From a checkpoint of a small transformer trained on Wikipedia.
Size: 9 layers, width 512, 16 heads of 32 (8 for keys and values), MLP 1024 SwiGLU, vocabulary 9151.
Architecture: no biases in attention or MLP, untied embeddings.
Each number is 500 + 40 x the weight over its row's rms, rounded and kept within 0 to 999. Layers, rows and columns count from 0. Numbers have three digits each. The size before them is the row's rms in percent of the matrix's.

# layer 5 attention output (transposed), 512x512, rms 0.0797, rows 202-223,234-338,352-370, columns 448-479
097:472433483533425519505523449475457495575541475493522541478527454539520502498528445504518509502536
096:485548580484435535495495540504466483588534493457547551484507494478507416515503419438524523575486
102:448467515512534486514470491469534444533525491512510510476523514412551532464501590505498556481490
099:492553476475448559433557531505490518547433608524487568545509568446567515480455512525454549444514
099:492513582513529509529514497511455524470513597504485520566459496537558514483480544500567529469500
099:522520464481519462552500492611555475494544539545503431539459519592485563532450488510434497429544
104:447540494481481555537546515602538535554529451477541509576479515449521526447470476539478483500513
100:471519515437565495459570518559485478500496500476522508480470544478517469522556435492432514467578
100:410608521505523488570451503485545414483508462496518459521451573553457498516515527558493478562493
101:514546495467527555557504489499528513586449536494527510524509507472540461469466452518446472561487
102:484395470503488549542508522472501528400448514470525463479522468525519544409525495487478582499460
100:536555503432486454504550441531557522552411434507419515542522490476505507560474487504523496481554
097:500548488484541531489511504449534553495506459543429469475489482425521431562568437539416444405539
095:491563439510487490515499476488451528551462478435505498514536485411484462508472462482484542467527
105:480477536463530486407458502553481476504495547461513452422588532401507541423523456553502499507468
097:467423546470526496444580505600584524509560453483489488545530510496504540504454520537596490464464
097:467601515500558497480537469548505434507508518545494388612457480482519551520507562509496509486470
101:525501513531504467519488512495443543515478454542489457478511507487550540572506585490458540411489
102:520539514465462452499531461459509516582453528539470511494507516466513566501565483498615476474579
099:517441486519504534471500453475484540566543515534480519583533485516498497543417498442487475432465
098:451472517441513440497538549494470526448515485539439507478512501561495478484492448590516540535555
097:564491445485567531506488530510550548508526504518521509473445482511476527474462540440504543544539
096:506531507520568507487473455508560511480550518493498501484492516400503542430518535438529451545498
098:556504462445596520555437469462539539459520491458517467490543436569469503540489544572542488438469
094:554530469492470460551522471482458537516443506473519447523402377543489572576480446527586516528513
093:575492461494448471539522485449586502543488537464532537439497472499446491485519445416495544431522
094:471489471551555453510452529563412570430479502462562542488548490518451466504528533524512471519511
101:492527510503468545437500489444453473458514461513526487508540489483514486574560494578547535487447
093:483467444504571494411569530460480466478517563512493483430477514496507479512536445452454516430542
091:514535471525490468587489540501495558494542467476495533515494519543444530488456534503551546518460
101:554412500506502500455542488495528486476477513466551505521471451493499511476559461430532449534546
099:567509459540515473428454534496425507542554540522477513426586537573512541451530499449516473458520
097:519456472537452473477491521458516468522475542454506466515449446474514471508504465514466479562526
095:526457525437461506543431435499411445514523459537573471457543496512499531465469514539484480533452
103:500475502451534461501492505511481474486542470439484524455474492527494569527483460527484557536532
106:479525495505515488503487485547524493508492514504503493592527417463492526595488453571476562478540
096:503408479464493480607533399419517521548493553464448543498431441524506507552489527519471477470467
099:495512503477533573456493495426516539510483560540523513418490526508492477438485565481525495473488
101:546440451483446484533502499523510547540520432486563580460544476507519439478511439513450457549503
095:477518542508504506557412526497460528545516537431458513519500514486430500526536479512516573416468
096:479508531594510549461400482496505508539499505487430477467543560525586476499513534472445541535493
096:583441507508483527551421533491480495456436447477515465465422478458481499472497417575493540562553
097:580533502462499569460552492492514484548543475589581559502518477434500584488500508509505493483470
095:487459498523525537516527514464521541455497494524443472557516554531482561476439460494530512511529
088:487515508496516457508480499536505481518507520541536493487397579542502427508426457405510502526521
089:462565533470590460497535548530514540509528449492457528554599535565462537480550483567514582445540
082:497483425471447519462612518502552503496513497429413528492512463519571511540519442537495420519466
085:564537501466499568572485437515435464475502461526423511559540481494490487428522448532506586451550
084:520492525500479520437515511478516556438545515511483539557571513482491470526568506487509473458449
097:575468465521524474496483484489447488455522477448461481499535464552526464455608568528440462482462
089:498454515530517534495537524436525512529469435480440497559454544474521494508473476546519448458508
097:467505527487512539495484482484527497557438450543470454565596511511638486417494558491530574451482
091:487547462433533564429578459505503502379471475484531534529528455452539459395541473486501378471466
088:493499481416412506476488486495469557505396438533471523458544498449526402512429514451493548428557
087:591515499438541463519527432554410467491518568496432549564448458459558527497463423520482602497498
084:491469572483510494476561496503469524505508531483478532464548545491450509508494566518586599534499
089:557530485491512476522496427520461452487521487452540527507540431598520497542515546518496593484588
082:486529484515516535466403547559488467450470503471459569505409497526460496528482481547463524595445
090:559497497549475498483498438489416476524471472494480453493537508470587527542521504478540459570491
091:477532575524474446549500484477474500570491499569485589486526458481533499503532479539537600491528
084:436496503471417488480509520520435527479547492541522476540454551466499481534535528511511398521485
092:526499479556431512449494466487572416505507501563495466492530477470448508508480544479491494437495
084:483508541424565445522476504486457520495420509518546446444475488477460521488390433502454484464549
096:541503502515587465535512500496510487527478479488480429450400575479507546578493510511534495553521
082:523529521521540528432494467512503465476464508526568553528582475509560561535530503553566523460511
092:551529565411487506475528558516458528538549472557496491485510508474435548607439502530478386433545
092:546567543456530491533429463587495494479461480537576515490454493495511479447479526486452560508455
101:531471576531509526555543486551495497546494528489516554494519460519448487424545499494606645472507
087:503468465448547484552469548489509522464491501518456529530532562501496516492572496513479445451494
092:476549472533480530508509536530500550509452535524486516510512469511523395537437463449511556498496
089:537463498483583528505468525461435495516477489552500490534450510500538502524512463534524495592557
095:509512512501522459476495500461486486493508540580495511590374424529496538494457443446473508412455
086:514497508481430506485516468445488533528565459504530444492519500501443553576478472471612574533439
092:560546484431425547490494483493511470525470569555499444491459531424592537503520503492516532495522
088:551493496533549463493507502497508483567531538502440479419478559528503484482458525575531548501464
091:473505575469502493493503472474500557485479474510494521526490525459495549506525383435492580535487
091:518594522530608464454546484476540544491497439531484521492578441540489563471552568574515497409482
091:479501508519471488515400498468499558483488491494511426433481408492481411552471499502519465532488
103:575558493488535457517492501530441490463463477518557450512496490457459460460456564497498543494526
099:524508477545553448458531532534519484556495501456577544490498557495464577611479559418549510521443
099:481491461505568559534506476533589415454496472519482560483464468506549538529507551562426536555546
094:480536514517476548527484513594544552522513570541515565582444496491523512541450487498507460454583
098:465442414475491437439520472505440496526456508477520520514536494488465472499600491482502540500500
087:522508476511543454465496502498490517468534515490455526471489501513404581511479430598490368529519
092:450502537545501440481430508442473493539525525447493457450545571505482461538513475489528489475482
098:524426478500524416516543469442437451484513579512526496536524442443483479535465524525519508530498
089:430496474573566462495486572490554469470467477479497483452450502524452479467507564537466444539484
100:493546498521501449472503557438589493462486501474539507557425494543536542402511468501477392504568
092:474492493457483554447491499525501553506438521503489516516558529410501472488495450430517468518504
091:537536523465501471537589411469524510556468519536507513549557532486545484418535513506557459466477
089:531507530476543389544546525513537518486563544473420562514480443507452467532509486539477564515516
091:495543437520520468397483508517474513402529512478609429515531493536481472501470451433488433511523
104:543531461477553534569514535509542538464439456537487558507506516456486544466454472449490622466493
088:480508487487482540511469467534506498510493552460486477530516502563469478490460436569473480511498
094:456488434442578531498553533457533461540554571415544428542506571483488459474521524542499499488471
092:457538473485408521452464483542496531477521519543459544518551428506471466513450519501479499439508
101:526458469482481495515571539555481469477566453453538452454468476449469457467499505480514592588493
095:532576483474570503498504443451468488514474503454509557560452484463524542410503494482548528626506
096:567447523491477516455495499461530512508457499466442516495438501442478583562524535441508479502531
087:480513463488511456511449502527480480508452473504438497488470474503518506446459495468467469468569
092:494495514551448481464494443492572529586509484482518513501509514492501521507486521464556539492550
091:521506425411548513464483458507501499505562502515510479539524535509485481554533522509437475506500
094:538456455489487436443526442491550492492524474503533506523494487507502482491494411513547409463522
096:493542469519491500496545510526529533570513415470426528489506547528635465466535539566546454472544
094:544502449472484492561452562502521605509485462553492476455464526557519505469488444505448382529519
093:461558611491513478512469493503561478507521454522510514522455506612528434509484530520477537493509
098:446441508518521498523551498521455464531477494503528496459478462517471449559449494448506453401468
093:487481481558506519453476457499548476474535557516474510549481426529488528438446536528460492458519
102:532482566564506512463516476502505499481562446509521541544527493533524470461419526490510497516433
099:551544553472429516530485499562551457488506535465526560461476515482446503511461394487524522488529
099:518503524503493586452522528534496482451483518436509494464475572490484441505496512408458463510468
094:435451467583521511448510468511485414429513453512441469454436518502552525455543470435455444449525
098:514515549504493549590522486464476584484434530462472466513535440441495543467455506480426519450507
096:498515423526506508476588546532470533482539447528547465433528562482450517475504473485568533506501
103:516476472390476524505494460492508567430483512472480527531484494552475479499477516486452481550437
095:462528503405470500525559471508480537559540474516494443455496548417498493486456490541478570521435
099:485533517545482501461534484598539512529421472482471512426488489468438542507427512525527543507490
101:536498501489428466468471543571556495423534523427508571460522565537479460485520469469521501495503
101:551481544549544484439440492584461544434541523484507524444508520497439464468526499419451531482480
096:440450529533505566542529519472520465535506482587484425537486455516402477574512538532455464504538
096:536534510432462537498573493461587498533451517514460466483488459538526512484526518500488507466440
096:492496412573449516525523516493524566486515501498548528455565515549472494561481515468524558500482
104:491513500565499380456455574473506468583480520465455435615561522495602533546527522491525522532402
097:508425512467457457518492511522520507515429554484464488551456412477549474406619414448517494515548
099:490480460486457501467439522546530485542507484473482509504596496609478502574546525547533539565544
095:511515529432478516530474561481487534497588570570556473538458554532532529492512431560530481477555
098:513563424514536518505466486469460496464495478457550563506545434494574487459467609484530434520497
096:482486529522542485527555500422510549478502512473511522471483462552486552539510461494502437579512
095:425471451449497500516528535451624556481528468517549501523509521510475520480493543566511476532504
097:488480517598507480497458433545441511503443517548501518493547418531457470446515512627535502525491
097:543478515406485493474559513479484533493578491446545498489538528486469473503515454538572539533513
109:482516345557516471536435563487507552607547475514492464507545526489514490540496479504565539528491
097:473496524531581553568495499532577508417453471480535461498465520522490537551475496540418443483467
098:538474438558511541531503549484496412478417419527500498423468482504500476474557514460425502529505
094:493456546543522464527507525446533467474434464503540508533559451538455567508473574525499415546488
092:507518503406544483515473519451489531491521446532533443526450431540551578538548514448541524476497
100:496472479513554542562505467486567491527509527588513443492488544471509528543459451500419494460468
097:476478463433462566545502535429581533494442548510477456567466518517581499491520537499499449432420
090:475506455478524532530553504491452569497478487495503516545518535504524557508553440482505566508531
099:467510478560510558475513566543323499464477535512471513465543509497468481506481517552535542549481
101:492437671379498512460574509589484402446499483474473504561510492490545452482495485574541482494508
095:477448511465536530502540490483444453431511475489520570486465567513474498423511461487515509516494
098:590513429543554495552475470511532495559534574545519541503537586503507581512432575483543510478491
097:474543514487561499529482465532493504445490461520487513532471551457523476430506469494498468463545
095:534501529552516457480566494495507500539473488470410536511422509470457537494537536469604541501547
097:553478581474529473487519539492547516519550498489468423348525597542461477535489510496529557556541
# layer 5 attention value, 256x512, rms 0.087, rows 107-179, columns 448-479
097:460469423545508506442467492528455549485485556476466517503497449513474509535447581510534576502437
098:556519528558504541477485462510494500461499477479623575448494493482518540482495479465503513472531
098:495439561545513473505470514509488518423479449543487527492525465481459541449466528526471384527412
098:534454412529508494462536534513551512574523471449475474541511476529476480522496496522535512469524
097:541469479454592516422539528517508492515443520487443529432541553425583483459503521508533542445534
095:505453570528523465473448466414465429470456494508518548453513482503577508500480559480490494495455
096:510515490566488533529514515475489548512472474436531420538478484550496511573419467535497554541479
100:557472458482514518473540478494445457543530510497533545395537482496522497485530457538497521435539
099:443462561517497481512490521507520423489500457414485453473445484484526520489530548547452570524485
099:490525552474424481511528430498494587511465464503481570486557354474477490420470466519492486466527
103:438540504585448488533420621532491471499555573566473475465483579444462555528509522487526491518445
105:485553502488395513472456522513493457528541544493541471464566540466524614434480579511472457520502
100:495521513502445416441446553491539472488554513477500484473484526550501464459522546457493505500452
098:440466430464452528493424507488468506484497450510449505539497511561548459451512481475523537489488
103:483470530473484483541518513439550544538464565500485376491569480512481472542547585502509523546554
098:496364534563501553515550462474512519461417453466495524476488507480500557463579510487567503464585
094:562454552481561527489489519499451506439490486558512537564515513523500462512504547596514435532464
103:519531454493495524506505527525464431511518479516494548493500496441507444430514470499427502478517
103:423458562456506553472499560498523487501527427527511540492543493420538549490632503553487553519460
104:523464509483516513571487495523426524530432491457514478513438453567505501541539565479554536449461
096:442563517444514490526574445552524486483491496499521534520465531492522428489501469551446539475483
082:424481486509420473446474443525495552535492451451500500445498491465444519489524437549495494519506
085:462519452548465546465523555442454436534531543592532477502408549474481561531522573497511468538501
094:464493554484488539467396488427498506492480484570549513490506596521472564542507549481524534460503
091:508453486536540500497517567495466558467484510485519477446478481473574477511552518479474445527521
086:494480517467463491468523436524467515536436482469548519442511491512559509471399590538485485512536
088:468514433496537480481513522489498530479427455514534534527485585484466545557432483489506534540527
087:453463463416475460537462480557515504499577563506520443474594558563548490495497460498441501470475
087:547509461520502501485522523544468503451491577482490547497502456414501506499534492506519484529477
086:537441475552469396655527474505588463531476483531535431502376528506492539591482484495500516504563
087:423508509472574451504530543472523479535598585469524494528514495517538575440523512467503492520454
085:451503515509462477418476487504499503475426509514526502457541511546568485460526525508508520504533
088:482471506498520459503492476567479537562454441505480519536532474564528500468551508491465478511490
089:472521536466522471490499561500577473475599487463431545514473492457592523458523500474531485487433
084:585490491530543501468460461462529541533479515546474446459493471535574476500566559437498497530490
083:441537530528558471485550527478510505486519506553501491415553532515574499446500577502468555487500
082:518494542504551542498560509483555516484499522455531457565541536479527524488531608534507486522456
087:519506476545604490521491415457507515427412542474514484476519491478476572539480518429514553554466
086:549509486527496507482485524481448520435505542473482552554505569465503499474593525533507479550546
086:459456478568568468479544521646512446428480452579472522527511455489446467539543457478517508526540
091:459489516498557490427527456488497507487478495483520475534603511526443508483503542540525551482480
091:528461515492520438561501528431533570553447523382496488520560547530440485517416503491486482549503
085:508434561536485516468521507538518474485422516467467509481527483558411444460548479521615524525451
086:436464534491471549477526485475565462519478503482478463470517518507506539531465484475526489494552
092:535502452466415463457505573475535507481525519510505496531516460539536460512419469549457482485465
082:484510497487514476460563525541502490536559513570435459481448541459493498470545440504491428574480
088:437559503554442507481508488509537479466524506509510517431565443469491530436474500490477501511564
087:517530556544511516496485491497520473482448495451501491465440486551508521521439516400459498422421
088:487534526469424459514435476542524530473463581471470546495549488423574538511482566485505580559494
079:510473436559540472500516494524500482533510513487526528536514527530475500477525489622477541425528
083:512480458505500471518543453569532502494490443440551540482558435549476480521437479489535477501483
086:470470559497558563488519465534533568495441512547506466478459491487500485549530457528523489510498
085:483448443535500533485436526580506460493562485551503506435520431541481455516403479513531493433508
101:525522484420488506485477497577564473488527455445521480515506479504514446397554530438468484470534
101:558454509563498435519516505526493514564501504476550545446551533499478552468565570458533464476482
099:490519576442499527486553463492518529553520511511462439508532506477530575484469555500487474515547
097:484505459518509528491556515468544483465492435543508490540458463489521531503515527448499478511522
103:482515520485486512522518521492503472465462482521553529435570447513501504488462545560445422516473
097:563532502496505550487533485530518473529527486545502553506495443488534516491558489516492538554509
101:531457508481475463450438359509481539510478521483494541511556519522488564497492465529475509519543
100:440516525444466542599526478542465541513522586462513481510441615456530454465449428534478613493561
096:446456520596484496481532523483518528551572506473507534474452554516461514512480535537493482538448
106:552483514449532425505517515536428546439545444455509526486486469509510488545555469525526479529500
104:486508484489565433499404479548472481508524533497525554581521452502480506515573491470457539505531
096:504498546519494546502485517489589436508495488536492459429457497506472480518461542473489471452485
099:495506530495471474518567415565533534514489468536520452524464442489453537458465457520511396483442
097:467498448510518455551524486483466543492481564532444528520565579486510557485458535535469515492499
106:508527512481465441523448507495530421550537494547485462509453521435502445501417478491451513465460
101:401373522515494564445477512488502510500453492444457555505498491485525533584567554493524487471453
102:518439496508482402435486532490469505525509492494498465443560551533498498536524448638471470506548
102:498503435447513472520504542485517500586517504488528511485517502460497443521493578505504558438489
100:495589382516470509512430583579453478448445493486465456508487444488534537508470433452538499478488
100:548491509471510499544504446531435495536488464488458450512547528499500485443444466413491480509418
# layer 5 attention query, 512x512, rms 0.0716, rows 256-383, columns 448-479
073:458482534507441416468518494465534573528560505541521533530577582438475490540416508485525508532489
073:507529387498462455488554513436508506466548508542454429534518488608494407468509510476540525526536
072:509493534537492467492522489547551467487524600486548412490532538478533530552524526575545520552567
070:470441520520482494557538489516588474455508566454473433468491480530507477682535565558480463491614
084:493511486556474500517458464592560479522496479451512432537505507471547418586581518535453507480619
096:435436521489482486510473459488552519432463502509479366544446397519529470621479527514454499513602
113:567486470518467482438483486473464497536429434521565458450537571495453549455501466506561472517391
131:435478482544449546431471487477427451461502558555479476480532555469521472474493480497458448450456
138:551530550535491474466444506429499481525433556470512478512462520472520438509575633519471468491473
131:553509457542477513465536472518492497477427533522578535557603498558501457485579542455518576457450
148:461491492487517507482476542486520443483551457530475504548515527562471516514541497493560492590499
133:463446501457514519508469474464506469546550478512485486479537432482470512478476442538478526504504
125:460518507547487541499494536514500431535533543468527404493445516464499545547486449484486520508492
134:471469536504450496533523481496540550437445499524507521495486530486522521508524473367554427486466
132:470493561491494474585480541519456491467519564457507531557521497471542469462527461463514532593502
133:453510500462503497438515498516480544563470529483570437512461478481501474528456471547500573460514
069:542523522503480500537516434487457518487509513554547569533539455498455492412405423481562469553495
067:479429439570509536484494451527544444541606468484455499499504471483509536453425503518525499501430
076:536582473483581467516466571506512495480516446540494572480453505497498584524546490459399527530435
071:507584444485556465544438502442434466524551513466472518416461495503523573539461459549468526557406
068:543517522513557485510466458533481479518430478469476463485463416495571472581391505516491518571572
080:446497511496479472487571553499500509478496503545434508494467531498516448505412486550600463584526
108:482419544479516515489461542435497449479538585542459479433502456502551618490523500531450454486479
123:511515460445470504411531548528454448517557539423539544548497540507501469472427480493511502483431
153:539469539446509524416459462474447497521554496420532572506521547511490525486454520471490453560494
148:504432505468481456489498490470558462485510410500495443472532439568512452547550519546532489518493
129:499463549497431548470527478512535518548528483477506474493490520503534489423451449513444516551479
148:456502453490516518465501476463494491488432532433476514479479426475440506522486529476499438468497
123:549547516531483538501534448542548425526552507516465474472447420496498560593486452520511476409507
122:425609526532509483556500569496572456479454470545488532518445548542484535525557507467582479506542
128:472610536506498520492540484477502556460514486450553510493406464560447497516476592518527547487495
138:535538498536459556510531499478451427515442523454561519487528539463605440533530530488539532491480
106:478469417596465513587497486509447595496525522543504421508578486513547557485520581505495476479498
098:473496403523452520510481472514522591448537486439464430426551549547521562490565517479504501494438
104:407439520549457468533510515550565515512387543483524461453462464464486511543497516574480482498508
112:449473501496442475544467473532555500467382565492501515483535553488483449528495473506505509499593
098:473512454606438485585489499545540451533443545469514515487492431502509485497516510528478543455492
111:434465464564480463504510436461541512529503450519521529505495501528544472519420550491534486533559
093:514528467454523438537492566496455581528543509450516534434542544382492516495516457493450480472479
092:447511486544457458592535466526494516447475506516522542542570479451462466481458509432434501497510
084:505473520527452486604465496556516477493564525564468501453521460483495521493497523406465449467513
086:516481550506511465482577557490561485502485498495503501475489453524497488477538440477535502506507
080:521596491479454465491500547522505486574440535481530458590548479511548525496482470510488530456501
083:528454462535482524480387553545507527518504452510456420527491512535530460443409451492544476480458
086:503467454530418540546514530529492456519458504537507485568587515542604491549485497431457435533460
086:536486436519557508553498489471454531496510438559483453503555499462534535509541500620472424486483
089:524540521474536505513427625490496463547551443505495473459497521464462535498570465553430500490577
080:565628437544499448532569464465406530550439498540490486445540500508534540554545491496468473497461
098:525525556494487506529462471445464499551469490524551536522389487445464488514501491528452556510514
107:503468459498428516547504510481560505489348460515537510545440415529456502485495460568468598499535
104:531483478445529520471438444469474452544500537468517493472449448546551499547545475425454416456534
103:514508548533496497453429510516510418518470531436522545554475436508498515523526468476448443476471
109:483543591524555464497461562540535493500448442426480444490477446441446493563509466554484545399437
094:422505498544442527487540440486476523498536515520481518502405443463497479523472505496503499492526
100:572514446496487513431519519528489454466488468499517457532507498517497496494560524472446474538490
098:504510463495527500444459589508442520443388551542422398562469514487502486527491495476479466474552
087:463462546432483529507562451542474436478570495518563513428480507456451512509488516501475588493453
084:436493424521542478549480437487488509511460468498505544552590444527541562517453547506508484523435
080:504539507438521516508470509522534529486429505560512471464520499477570559569497476499488497476589
086:463451508508420562521504537504470543519454540446512523483510471460457454532453479462508570595486
079:446534535482529534503590472484476502498507501462521532537505546506510494432474484421456458396620
090:454572471506438506540507542502509473487471491555437492521476424497555546480544440517533414499483
090:511525524531499525490546474526525540508471514480507547501569465536539513453464539578496449535484
084:468508466474454539424478504492440528597502523542509566509520531525487539527507514533467511507584
075:415469494455492515592502442498462467545495544496455493515534450481498532545587475441435515567512
073:500467522500548513507488522525546509514503559515475482528553528516480514540539482523532500486471
078:545406549530512505500522514570500535471458549512438471490451476486499553478484532544541524492466
089:471576560518454372566536561561500455535455517522512500504441515512541494429490523557514481468488
095:518419516492456474464477504536454514524469592462470580534445451472447509540508479502506433493489
094:499520520551537503507435516438532461492555461555545579563502442555593547434566506531425440464548
100:521431479569505513503468468527459532452436475488504523529470571539501484496485448522530470437478
094:534557465555478510511501546438501447511489534517562520525546439589506505481491478539477547481472
108:474475489494452568515474556423512498483515530560500469498498455504524519456442476529488504475532
092:491420528475482448533526479550519447510447502505519502477481515513487516481571516452467482491458
100:470453484540540486502437478501431531516519514527490509493564533526512444580496496536490467465511
099:537509456511457584511471523558516516486472502518484546472539462567457506497450507513519490511509
102:527494549473446596525473525532565504535511545483475462513470477498575511474509473435536466441549
099:482487466532503505457440524546461478414420533514516536529539481493490455463436536564551487490565
103:538455515448534501464494504486501492520554462559516545498473463509458465500539494502474479444419
100:587502368483440589469509491447495497485504489528550450527500518516528484502488495457536416592555
076:497483516429479510431508477513442566501541487448505489489571456511529515508538533584517534504466
075:512511513525403498447489484473553519562554465509525497472502564498485471507478513505494480481481
083:528488470520533532466499517430475477585616381511534475515524566499535503519462538502436470494506
091:474510605528517459467467498598572503479433473502441509513552507477531437461537605517488555492442
092:609500531546470583512431517451481465516537482552466472490517454503537538449458529496488435449530
096:463505411523535482513496519487490526488509550512541569547573539519470420504538504405461444442505
106:565474494490593536495531469480429464431557438481497461442449506482488568533518398466497458476455
099:497537616571507540588506443561487543533524451581564574457445532482441489503541543558508499537505
095:463450456537471539471487471498497424507514560412534481504522478422439534513482455522499537502500
094:540543508497449534521559485451512528588478571480541483529435555535490521532458513444502569420527
099:491429503502521538571558480564484484514565421548539538505489487473474529489467491510522497542500
102:462527475555435493471487545461484498468499444472524457543513472480496473488503501565498473555554
096:558486501621472453526485472485466468455541530502552499487452528569500507437495482462418593544529
103:452559517478557513557549484513463533508454457499517450443454479414503489528540529456580534496518
098:466518490549533542533490545531504538519477560466489435506439463465533492534420501513481483515449
101:529484448550574528493544443479441456501467594546489516472440518457543437509486490514466538495471
087:501459532463467548538456469444446514514508502480511502515497558482487484461535398518483539471547
084:453520459547528496487533529495518524533477524490465496469567485572500466552479536481460400538490
087:514519471572497507500445498470509564514465460456491508559529460487475459563569449501542530455516
088:507505554514519484526433503496466535492510473528568474421532559456487428538546548455533454531548
074:506549531499460449475505426473515501527464513491486543520477516435411479451460433476570445472491
083:423510482472438593562492584484512479504515456458572582525495463532492572455480489533496513539536
085:521535503511501560458491494506484525491460444452469501476495463424458575509431473546549520464549
086:498496523426546399540475430441485440505556488476545515505501512491570512441546544418444508548404
095:495476499549511517426567539480544531437544534499509429513476563470548495481453448597480468506545
101:512430482557497529458544477501567552534495473441529507469486510580484478492478564493469531451470
101:547547518486466439439500523576425459494558573495575506435524599502500497416519464486582480502515
106:478473487538489552496437533561519485564519418547462494494511459517468517493464455468495504566445
107:480461455482483498462569511558530493505483543522462493480433456545531481528449490442500470496535
108:463495455543482479470465539540417487492502497526528538507526473498490522497502503514504553536510
111:573524527438510457494560457479540501493568542515560469503499509488427468495500475541539510479438
109:550506515529552545456498561502528539526533519576534452540524465469480459486429551478468396496511
121:513512457524569527539476525470490489569525489472478498532588491560522465533420488475561439490447
089:510473512486510429464549538507513505450523386557549498524502559507432613489542567497450528459529
078:489472416474471522516555490461487552467497505486603505504534451470479517483426564527496479502531
086:485553451547483505501520483523412524521478513450411528425499514475520445548461479505497485545474
076:541432475492433528500513484434538436511571457514532510533465476488533530408581473502497475530539
079:460513561483571446507528493488480521517496559503486489594510542553484447560491517456496522436441
081:423461515546603439508493515477511448560535483498518498449445480489569512483455562448524585476498
089:517513515520523566487490514579483526464580577564481493538570504550470443538488494532468466482563
105:478533474557490498483496423552465576480461516495453432451541453451443480530496515502484488514502
103:530405461490444502454526433468560513438576562431494500564479428487494512529475505555506500516497
088:498528499497571562476506452561533501510525454536456490450453422555505534503511494596451550561488
109:509561503513527483450478549445510534509475465397515465469484524416518502499443551462577585552449
101:501500516515490468535472508591502502543510421483530534526576483533457536449478503520480507453516
100:507601433470436542533441468467465504532459530454500502554513536478487470499526458428536430508457
106:494480508508572553543530505462518427476413533563526509481448518528523448555500554507499506495435
107:523456501535490474467472470482517487451481493494486563438484523495555507470505460520518548472526
# layer 5 attention key, 256x512, rms 0.0737, rows 128-191, columns 448-479
069:538482491489524573529511518533493449473515527493506509519455464531539500449550469526506458424501
071:503493576487510551531451491578487443499492531481490548478527512450538581532469512565464468429456
078:502426484468509587493490510416513521558503425481498582480388467510463392515502496457452442485472
078:483487486514510526449452543469437536505493424533517518556428469442527478375496455522452505574494
088:500471535453484574418468551434481501479496526513443513519421412476475525502540497509439411506418
081:539530546426497522461401570522477507522538466443457605485457475435531472468601522465403486471492
110:526609439524473514536540440567484577513514455453568544568547579466443414483437510461548607465483
116:454485526549521532532435473492523535512492486599475478418515496488488503493539506516488481502521
131:503525505552483447530515549457503493480410521525464420497477459471517446519585567533487495444485
105:559553457483514527474538497518398541465433530500567522558564536526456465513508511441490566458510
130:484498504464535487491452532483509434453555466556490485540530502552448486551551572477558499560482
124:452454492477528517506488465492480470537515436487503497460532490545459502476476437578479520506485
116:409512511515493521481442545527499458510557553469549412479488504460479529523487452459489483487525
124:487473537498474507526534492543517533443462493454493523518492530487497492524513510347582423485469
128:500482543459543457542484504547418494475500538440472507568542503502546469480499470491519509577495
123:476504484469496497433510476498488561565491500463566428495443496512485455541450471543499558475475
068:443454495449525510474459546477532486515513519491429407455460529503509486597551572553465528438512
074:529549509444478488550504552501474529462460497488549478514481520489503478521591487503469480594548
070:488415485540462555519554461510450516530492545485489452475509480493476486572387495543543424449542
070:421486538537492526475575506535569591493453475549492503504476525430469425484496560465483491415505
071:466551429501482444608501454579529490495581453534507516530537609494543507530533453536456564496442
086:476496505536481487488458417538479527484468502476553425502513482472487448573441479480412516450491
102:554476465526451479466524505434491508504393464501614421464513540548448559479494479503593452510484
131:464512465547464523450500467481418475472527608534474480549542531458528492458435508536470495456431
134:567476553501493496433436454411492492520482531412545548489494558471520486494504587501484462520434
133:519453456493501456454535497466555415441478437460554475471561481592499472537559553543556493508473
124:464474532485458560474499484482572534547547478462496455475507493496508509441463464500498485581504
124:455493476488521507448496447472478487508471506457471505449491402476416508519450482482501451463457
118:535540509529519543489533448555537401529539491501468487490422424515479556581495440540534461450514
115:452606545563532465527495533505595424484431483532496544493456561518494563511507501450603470527546
114:494621479474524524482528470476518519469460502462568491509388457553502496530520562512529558472495
132:509505508524451559504523491498433434498474497478596492465518499474586379547566513467517515491497
064:484522489511485484535461506425460571479490500528516491583484504443508486525445562586544500443489
064:490498431545542486467517479435506561426378490535465542533491544485471477501461492468517565560531
072:488540537460508622472481488494511486474491438494503541540475487442484533540474501451495552507543
080:525491559480523522523471497537540515474516556504437475508433489471533486463483486463452508510485
085:474508557509430491418563508523432498437462498561574436442505552532456543540454468456486456585640
099:551522489490507469520516526456484374495440444521523480545573457470486503560543583442521492581562
101:555509480540511515496602471414447527460483556496465509421527563596494594448598583428505546516496
098:528510531475525497526493465464541543480530540527475491503543513473538453491514549467491451476559
102:480413547441498472533502458517498443522432510435512566494477524521585468485492472485545553512441
097:535523522434587471401501492496487517468506530448508509554505583546530533538477552492506432478537
099:459525496460505487477527499519469526467516443454505551454529578555450508494480493469520514449436
096:515526553491519505536513488503503481434499456465442401481522512491533505539509539484528541453481
100:452519542585548490479489473488472576477507521528587465488436504476499472532455490558505513511514
106:479504558528521499530583538428552517535525546476541507485490530506520539558535548511451518482445
103:475510480517462438536463539508537486499505474531512547477566542537568509432553474439450560564507
099:411476525496568480442507532596490504485530492428457454451452505471447474440485501510408514467433
076:512482484435546504514511593553524525502500518497426479542510448434517555480471485469527538549527
072:441490438478552518452510427534412531457449492536493528487496519494540418563502444505509490438533
081:466483499505508580494515455520472508473479503460461480483499559596532473458534502514514453492507
094:440548481514483453448449507471497478577500544530569479485518460479458474441548510436526528553556
105:483509508499512455475536538502477554544549553526540562477493523573553529499529475468444466535549
092:449459506453447401542451523486469524498490562563534564490451485507456516482489552498419491555480
096:469435504456567487516448482473510522519553511504543427502497482565550480465444507476549512433533
099:493461519422582517479520557470554431423436466452483466517505542501464508538487465473435530472505
097:536511482477482465539467507492449472439560461509420523567484556524444543538496532499511534554484
099:469478473529493518488420477526560461462414531505441550480527469496464457525507513478533543544527
098:460464475516521520459523456438554524456458589545496443538555472483546489500408488491472582517511
099:420513497530537509507504494574361412490463528495508519554436534450502515536429482459514458460448
102:438533519475499481532430505485528520515536438476459550457492502512429418415429475514490525506486
099:598514517507519488453435537523404531438491469481503432519541455535512557574445435487508465525544
096:511479524477536522509516459579539547409492453459466543409443500537516464476524484501463533446545
108:504535508545481565531468552548486503520573542474514541521442487499459466488524523535500473556544